Weights of a small GPT-style language model, trained from scratch on English Wikipedia.
Size: width 160, 2 heads of 64 (1 for keys and values), vocabulary 8192, 5.39M parameters.
Architecture: RMSNorm before each block, no biases in attention or MLP, normalized queries and keys.
Each number is 500 + 25 x the weight over the matrix's rms, rounded and kept within 0 to 999. Layers, rows and columns count from 0. Numbers have three digits each.

# down: layer 15 MLP down (transposed), 192x160, rms 0.156, rows 170-191, columns 80-159
# gate: layer 15 MLP gate, 192x160, rms 0.15, rows 171-191, columns 80-159
# up: layer 15 MLP up, 192x160, rms 0.159, rows 171-191, columns 80-159
down170:513502496481484508516486509477547528517521514532514513498535541483461495465495495480527496517523497497513487535483500528521507522503517552509514513528459492504509535532530521502533494524511497548499471472524507486523492464460503496488481498
gate171:556491531479488498507530453488476428532509548518510494528484486493525535524515512477506517478465454486498451513459499507506500515538490516490514572485490527515475467469505513471519547494496462484440498500476501471498497516490485514537520472
up171:486475524459502512513446522443522481473509501537477496492527521561549501520519480478489527485527543537526476527566501483500511485489543496496483454486474500490531508503537504458484495464486490490530507489502556520507494481491530483473494474
down171:507506484499512518454537487530468503530485510506519526503465494516459532444460500502513524507468491519511488442493436541472540492489450534519498586518492518510514556488501505519484489495500523516504479528463480482499530519531473540545531536
gate172:489503463487484488491506453462498542510510527496504448482476479488475456479502489474438502500489456497535497507519458500473504548489504495543522469492465468494479506520509526529489470529515526463512543496470475496494565496515485553560497453
up172:501466486487521466512527496482511534483499488564475569463517513517491483486526507521506504525501489581495488497493491504522479500516517501541500520519490534507502482517508531486527537526499491531505521471466538479522509434501550507476443531
down172:499513502480529531501509496529515519465497469457459532508513479490533487437459552517476459517481496470487561482477469508467532521488543510503516534477500506496519414473513460502514453476494503447486504468479488483502487505444458520498531499
gate173:535517493476468512523531494470466542495514530504504504466503475492463558490493524484485493505503470507508535488480484496452505504491575436504476491492526511492482472519490493474487463510523464502490538548491583508506496463505483500484529516
up173:516488516466434453484501517490567511509556497443502496489498467488543500539490499516498476467507467489506493504478500468498494519532516537495513513478480518503456466535507499502523480468472504469547489483511514491518511446523493493487538520
down173:517455475492488498506485533481482535533514511489487477515507490465504529446480515508529527524529477513519508515482511484526483480502465520518525491476506509466508454519511498478533478507515549480506503476515447475486487517534474516479523524
gate174:506518539458450501530489502480519541453487524525498543523486483498534477517508529490497538472506570448507503494481472462529491537499480502551479524515497513472524491513474464475488477478551487477453528517534503475477508503493484475497468545
up174:510532553478459495542483538510475517490495524472497543478491531475498518500503509506504494497512500527462515527533494483460468500496475484504489502509536509476472501511502493502463513519522537493487504494480498487490471520509457499534526442
down174:482545511518523499471470498507558544501488519499456497503501506523497477520483485541494471500533564470527494500512527468524474506523512458482471515556496550507528497505519474428460506519494532510501531489517544518496510523497507530497525499
gate175:495548495474502515492468522489538465545458494518483520500517470494467486491511486536524441527510502472549505491551467456489527493520493511516506502472519498519479492508456488496467510501481496505481533533503469476454500438496500468536532471
up175:532487505483522482517490516528503474525503535497472462513501501510520477508471499468510480478499506507507559496519522534493525455499479527493491494464477446493518516476513545527534551491488513512489500489472463499503498481484484490495511524
down175:525467484461486504519488489505497508507504513507507505483472456509476533506486543450469517485506532489492497516532460494488455455443489536496479452557507508471501541480491528528510509528502553550538503503515492493495470485500499462469487481
gate176:504482527529458522516536542469521453525528497484488522461487502509465493472482474472456496516478473512492504581512499535497517498526483510504494473516468474522477530502498480456443505463489512497476528470484537513495519522497514526552519488
up176:498490479511542552499477458493484520497499454481525530498513477497516536511526469574535468521491518481485480489441500520531519519537533486478527504535518529538506480482517512495497486503495511481505493492500497542532451480502518471433479496
down176:516495496544444508457521522524466519459465533534498487476529501501470521504476476499433488522463473490481499494530448484509498523518559500531533526475510473479497503479519511506530527480515467469502483543507479471488509511551507500485469440
gate177:526506463520527490517487518542495482487488488513488511538461494506478527483511531500453498517534481512510499473482491473490533521497515493477468533517549482490486503505491462514453494481490523450499505509528508469516474594522530461494503468
up177:507485532523522468463504491494480506465470521448546486409500509546499520536494484485471494533543447501518563471516503480517468484524501503488524471481500466494531461525492501503477507475499511554535495501471520499528561470500513493507494453
down177:469525472461494490496522472515472494497493487512526482499500497508520520503531518475488507523471467480511509479525480492493511448520515467501510462515500473495478489493469557477529513463524487525503558507471490452511512494483497525441501529
gate178:520500511481482513500472469479536479472490489470501526527493481505500463495470537502498525513495464479539532498495485462528514467535512514471521437514492470492504491529421533452551478480547479541541488493447516518534495488494537521516512474
up178:491535444471511517510490522541499504469519485501485495512523527500474529482524500464499535474511483513474482501550501486516442505485484512505531546510502483510496505478505505494509493469477496550493441494504461509533454493524500457459521489
down178:493513493485494514518482534533478520493516478506492506468481500502490506521515492499527490498493497517475509486488462541460543494522489487478484544483555507512486509512466532485501490502510551494475492469506504504493501506487491504495531482
gate179:512496483502513511497460512476515498456479468554497490508521515519523515500484478480490465507468521502505483481465479513515501506504466483472536553461504510510545508500493536461481501466512494519500490536499515516513501485513455462460470492
up179:488511531477518491505542501510477492511534508467502483495497497500485564490488536486491491536489491472524506510472499505490496503529470547513481512511497486484428548499499510510511522489501481478485515539516488478499534481487490506541499558
down179:469511520484527479551505494472487468477500485493490521478486501478465534513473534461479466501486486484529445533474413503471506519528521505498448516513499499511487507493481493502501522507512497488491530526449492464446510487486469516490497515
gate180:491523457454542499517495458524526522527468497516516481442476519516509464513498536524500545473465500523520529516570486485463471452515521519476443538568523513464477477518456532499500516501479523483500483513475502559538463504487507531486516450
up180:530524516514494492514506511500485465501473538465489500470529509495515520475511539494487482470527548527494456487460509485464554519441496500489502498475448497426551479476500515475474528503464515436489503498518470517495486531510481453527514476
down180:518525482513512526505508451503518440502460534492469507531544492500446481546470521526503538439530513523483472515503468484485497525498470468554474513442497486484528463512508501496509520524476492470521487497501478445477511471544499510508522458
gate181:484504532463465491533512485463485469512502530472507523470500438541526480437477520504497498516466476481513516498484479521483534513498515477547511504522505498537532542522489501502511489517517515528503517510447519539532466512527484505538449492
up181:527464483471473476509513465495495510507507556458515517504497499518508537498506524515490470497517514515494502486496516513505508497484501491529517485471515496514530522505460496525532449483503535495535524454487506539484508518481496559486468492
down181:519513448509513514484511480473469506501503529476549495530532522444521517513488474501460510500522560516489464494525404475476506494521455512520495473519485527462504512507472506533484463490481505456513506518496479456483530487516538508483509525
gate182:450460467490527447497454526512488492435514527456513470501472524494503459465535536476461475496493487494522519517509501504502451514485468509519491513530478512496495471500512487471479475502515483453496502505523538516489523519496480514541540512
up182:497475509468482477474469474483529541476505471537499485493563504552480529522478525496510480478480513488457433512519501476534494502455506506480498497480534514509503516531493486473484527452492498504536505487504480480533490550471517476484485486
down182:530529503503514472498522497542504516516531499516495526503545483493495509519488509492536512496527483489493494468496447502477493495490554474544500503483483490507508542439475488503470480509531510544516485522514534520507507495550442479522501491
gate183:478508505476516499516488561449500494512492475520435519516500489513494498461486461457488476552501502482537535495515477514501504519527468464534520458497506482506537540494539519475513516512498521491543474503447494497502469502507470552465512487
up183:499498546514465521495507454469498472457474477501531429528459501543492507536511498515503480530456497448540511509450496458508474515515523506471541531488540522507473486523518527527505483479510499517513521488546508480495505517486501504526497492
down183:477524508505532501482508470529520490480449508470487498499511502487496521582526445522493496531465504499480516468479514520518484487461493503495506522490533504497472522515507505486517512512539448510474534475498485444480501516482488523474473491
gate184:534519521519513506492504542499484458528508510498501496509480521517500524490498506494489500507507531494541550492516484481466520463496512488549498502504510474528526497489491466500490503527480516433498516530459502467489511497528496535533452499
up184:491505444495522531512524467470466522498444511514474537504537499533477489500517462490497527506470512459463510470460465454504481493471556445479464505512526484479507538506505512494520519473496533554508491547513504496467516468499486499504503521
down184:487500539519506480514517564470499520521486511476549457470495520486499521551502476507438455495452540507540557492484483475520469486527495541520475457502476481484481491510488532472485521494506481528507517503516519473529486497531489516523484485
gate185:477514504490494524497489507463485532504538492530440516502489446500477518466503502493473530526482538499508524490502460479497554511504510495554522485528508483505496520535468518520482510521528519479496510538468484512510494424519472501499532477
up185:527491502469495508501465486427501534462518490522466535450512486481455481512483481488537550549517561511522506515521541493510534501496457514510492464497490454502524494508491476559524503527474521485507522486458483475459481452471529547481543488
down185:494485490511511499521496491481516512493475493482513506521488486527486487487504527502518473512491508499495487488502441485495504516501516506487500510483512506509495501517523503503495495487511518510495515485490494490514507500501531500509510490
gate186:505484487503500479478453466513501475506484446535510482487518515503465476544471538498515480519493503476528538464503468501510499506537493523477487511541460476523461502492476484497491521512535516516485520529522469495513494492486505484508453495
up186:532526479482486549509541457514520479512485481545517507511480505506525497498500487515499547552518498468461498462515465476549496477496497491500422526523503466498480502488533471522504498468514507486476570468476500516514448509513463498525485485
down186:488462501433532493513487479534531546497506506508505505470495486487532444498501562513483504542479483532501459504499541511538498518440462488518468465533513536490495474470466504501513491528498484467491481500526506502507482517503516515519488502
gate187:472473549448509510509549479431488494482526527500495502503467483473515471451479527499462494480459531457491501520516495515493550503513482495483484495482564508497504509547523478483446485472514520501497505513510489480457491500544486481509488514
up187:526486443494467508467440489489514491435463475521524506491457470522554498495493443494556481534485501475512525482464510520488514490488482513556507523514515455522488527515502483461514470509552531499489509508487516481482438470514478490504486492
down187:458515494510531476488463494534498504494520496515472477480522487469544514490491477512475493574471488507525523430491549474526513520481505512473486524458527542449489480484478490477482494508499524530469519524484514500548519429482507513475480471
gate188:522499510495484538506504511517530540518523507514573488482484501509493471473540536501502510537511523453484492504522486494496452524524522486555511489515524484480444477508490482477479525488548482506510490505483490517516484473510484506533547517
up188:509511534480475498484479504502490530496496508487548537536538493540486505519516505501500478472498493473503475454513514495464491485499479537497482468449469458508500510493482536544509484474474497524468490511497515494472429527523516486505498472
down188:494495498474510527510475484482522496478510499534489491493525485474482498500481495490493525518547523474515486533534528521539492516486510539517488559477501451473453498485538482509507475524477438518455519436524499507479458517480515465511523497
gate189:479493531485465468571487504485471525552518526477502531482482469523473520445516532507512514521509502504481530495495523459478518459525480519541470480520511552482527518488508517468482483542519505460469459533492483522498462499520445511556508495
up189:545491475527489514529515477517496526508530485501489541523506514476526466534453471509470481499468503512535505475487498486471547508480443503495521539512457482536502498452472526473465527467525487479521463514513449473545479503506466467488505489
down189:499514511521462488526493488491475473513530502518510509497470478534487466455494536510543509492519502497517504498501592486494529500530500474484505499470489509522485512509489536500484540494492486468521526460489505499498517501475499499500534501
gate190:456515507544509470496557544486471527482462505499471515540516510535496483469413509551478542497463498478523463516543470493481514532522454492563517484484532486528537486502510497532521499508553474483513546526512509518505517467521515537485482473
up190:518546496514461465497506516526539517447473504540489497549490512499518477539469526507507526486478495509507497459484493478534521465483513537484500530518553481538493495513525454486520543465516510520502551519548494476463554496469508467464504512
down190:486464503502511480487507462493502494456478527472482506474500483480487538524488528473470479470520474457515520463487445509459476499490530534497471560458515488514471508465532494468545520511499452474477510445520512517484455516491510512508474502
gate191:489510487507518523511475502507571492510554507486521495481477475473435485452480482492493519493485522464489495521482516513504519484543463526504545511521487510503467516527526538475515520512457459499517494457482518504491529473503456470481495487
up191:534501488512542505556500486550485532487480481535496510469510505544518483481502528512503486484521536512532484503538512505538512486553509488489501496551510472538512524473527511502477461510525464493543512488500511498494474497452495512470494498
down191:512499502504509485520487484513518484453485494457493497507513522495485514498491477489503486518483510472504493481465408533500470484512544511503503540496503487510506479537499436478488503488482509511468493589481515515518526493477504483558474469